Weights of a small GPT-style language model, trained from scratch on English Wikipedia: width 320, 796M tokens.
Each number is 128 + 32 x the weight over its row's rms, rounded and kept within 0 to 255. Layers, rows and columns count from 0. Numbers have three digits each. The size before them is the row's rms in percent of the matrix's.

# k: layer 11 attention key, 64x320, rms 0.026, rows 44-50, columns 64-127
# q: layer 11 attention query, 320x320, rms 0.0261, rows 45-51,109-115,173-179,237-242,301-306, columns 64-127
k44 065:091129150155167102195134148091132139086105102167140112136130145121146165121122128116095063196201152134109123085161133140061090139172135130116109140117152109105130189142129081067081110133113174
q45 116:151142091146130173050164094126139119177112075077160118099130092110118190163143118131133182159130153111145130122139122129157165104064136141097087148206095070156128103186133138085128202137103086
q109 104:117121144068159128084073054081089086157157113146154109118093090106111207158144143102151105167156146081137151155134129102154158106099174152123156197114173161111087150179153190058070119097131113
q173 108:109117162143118159066140111082102082097189096114109147089096105108119197109178126110136127150147137157163133171165115144148098094135153124159129166107232081168129102135132167121093128108088104
q237 082:128156149091101121105126095103115095122144084137140107113118110099111178141095174136131119131154139084161138128131125102160114121109182134143127209154167124090096157140219116085083122115110077
q301 101:119094157104098146082142074115133089141159088119122134079084114124122234155157165115148147159160146103152149182123100091195133138110165165160169171089134158140097170130146142130103119123143063
k45 086:081158132190169102138095155170173188077049098117141147157142119172121112117110136146148112102075112110105144098145053159074126107103069107149127119130102144168128070151051152142195116154162156
q46 115:185130106208136159131181074180170123099097144155108134148123109147114182178103110075100159179170086147123170201125125209151143129128195098088120123192128099099114118094079091162148180087139126
q110 120:160074100183150127118086091187158110111183177194124107138098094191078166097089165108141148173082088058089149136150130153157139130134132109138125123136106143187101140130076153175089156122148139
q174 111:189146096169101172126138135138141111074142118157138121131105136090108082079112154067149163199120105078113131127141088156153160121108200188164130128087078154136112133115108157102120149131138168
q238 084:173196161209092148094079040152115085132133107145134129180199130133112145116111110097162161170123117159128126130096103151100111116183121193122080121172133105253117119155166122094066122134175149
q302 095:193143088157101158155106101164138054091078077154111117159141138060128099091137128125141146156128142141103128147121078154128126148157159156124097121161084129131121111167097159100182151156164158
k46 098:137183110160149190139137157121138143127082132095121113093131187115142201122092123134091079125152106102135138138118160146159096142133131093127168114148184173153070088103177186165106112134097097
q47 100:164104130146104110100102078161140130142133159155162056122140133136113096171139137114101171076083126129147139129124137156143141150113121072150118098162116089189125088153095124167147173135129174
q111 109:153104197161137098060146070126088135142169140156138085109176108141118192163133122113092150162130143146151139149132161177140099142137162064159131137128199065162108113174141197168098168129092109
q175 088:121110151140193101096146128109111138131135131115137099151149110140124120143135141099167196141130148142151149099151171129153131187074104055107134113111143107083115085145104171115088156086104078
q239 089:162102148100122075094105130117103119188176082121136112141162107136144131135118160138096141113107184158136147129109106146150083129142090091131137112201157106069171144187108111113115140134163069
q303 092:169103202140149137097062085131144104133097151128108168125151069105113134131133097113077161148149149148175140142095136129156122124122110056123112134136170118024107131175122163125106138130099110
k47 119:184133153151088103123195139114076106132164120126150120163112149142148082128139059137080096098172178141125134151120108114133121084062201045154104167133099090138155139117151124038162149153052157
q48 095:145125107118146117139207184177101109215136122161098142188048065168128134135106113138080147060134167198115085116136136082155098154166071133104074134096047098101133138104132104094143135143082095
q112 112:104106145154169075109197163148127090176141143167093134151078054130148170116125090105112184131067132191164109145179100169138195144122101126158131152136106091138073149134106138103074138118070135
q176 108:123135148111190065138194093114076104147154088152130142181087136092124144132141123134085152150096118152150116153146121164102183159154071121130106120114151063137087139146146173097083141099095106
q240 119:090159191153143123117174131115096114139167101162097089143080098076155110087078130091094171133081132169149073148098136155120175152158075183178134125104111092134135148166160184084077139120086133
q304 114:149151172112186107139198100120092089103182091171124167148060084063127146097098095086073142115056101179139087147166138111121177147135083178178115154138087065150107149166144144077065129125049160
k48 116:142150171083160179066208115118126151168083116180100133128094120117120126111121155129137115183104095127191121171090127088156165136203094099068116116130157122143115148098205183081109142109125086
q49 092:147135159168045152081080171173169145121150098125158120101143154126162113121119145095220097092131131115097102133160170086133110140124144062154129120163176169126156138121223105098105156128102138
q113 111:140107133138102177116153084101105115124113082135120137127148119105151077152105197042109155116134106151085151122157123169168072130184135115136135116134134128096170110105145162115124158107067165
q177 106:151079144168134146102164092109090061180131111164140138092161111078132135157112193087110147126126124156087091145163100186191087101145154115164106095104102131130095130129177152075165148110002096
q241 108:123049120145078157118167105124136125205145063139151124148113090090155139160134207077091124137092115135074117159154084162124117129177165162124113103138089143115141119132126163078146117094045110
q305 111:157072129126103125086171109124071104171107074128110129110119086117169131151115170083124151148127125151059115156143071174190097118166149142151071108179091119063141121109120157116140164122070120
k49 122:134050059098134112132098151130101088188137144156152141113107119130132146135111143124126137135110157100150097109160121146141090109181114113092103104119126123073088137095155117139114126161082148
q50 089:155064138128069125102146182164180101161212104140126091113086106090149112202144140117118073170121094128124125192140112178159150123103156082153130080128120130140133130120156109144121128160115124
q114 105:156081130114077145077149115160111119179144154118107123151079109132133118163144123141101097123125107141085098147151126153126138134101133019120133116114152086131155142183093115099105141121105145
q178 111:133137109058116161067203137181103090113131147091122174164112149149146049118129090117127115191145149154088144112145138151115141098142125110165107120149137069172137168146141137121142132088151125
q242 120:166108137109102143071144137160097102118093183102145197158070131171147070109141083126161133147098097177066125134150148142092141102180137043153090106144180087132169155169088131115121169077177146
q306 101:204111119159081128133115131158166102134117231122136186146065121174144108130141091122117088154047115157080133151163150136108133134135109068146119108133199092110165120162089138122130159100117179
k50 124:130055150113200116119149142144155129105148131122122146142112124134098146158158123142113141131044118133147109139169116188129129126127103110115102108118119105152144112118154111118100126089110155
q51 094:170134123063149102091113074154128058170116150169123155138141157147136175115114081116092143149189148156155126120142153174180108113186128079094123133183144065087200160103134137135138188114146137
q115 111:113135147147158125076112091157135062168081109110136153072175177113137096101108070117113126122208147140106071111145171114182046102195092146178179098155104115151184151123158162202121123100110111
q179 111:119104163146149096084104140142124106130083122099110147094130174130150129100114113150138132208228096143089054110134098139195094093164124143149165081163109068137185110095193193171114122113103146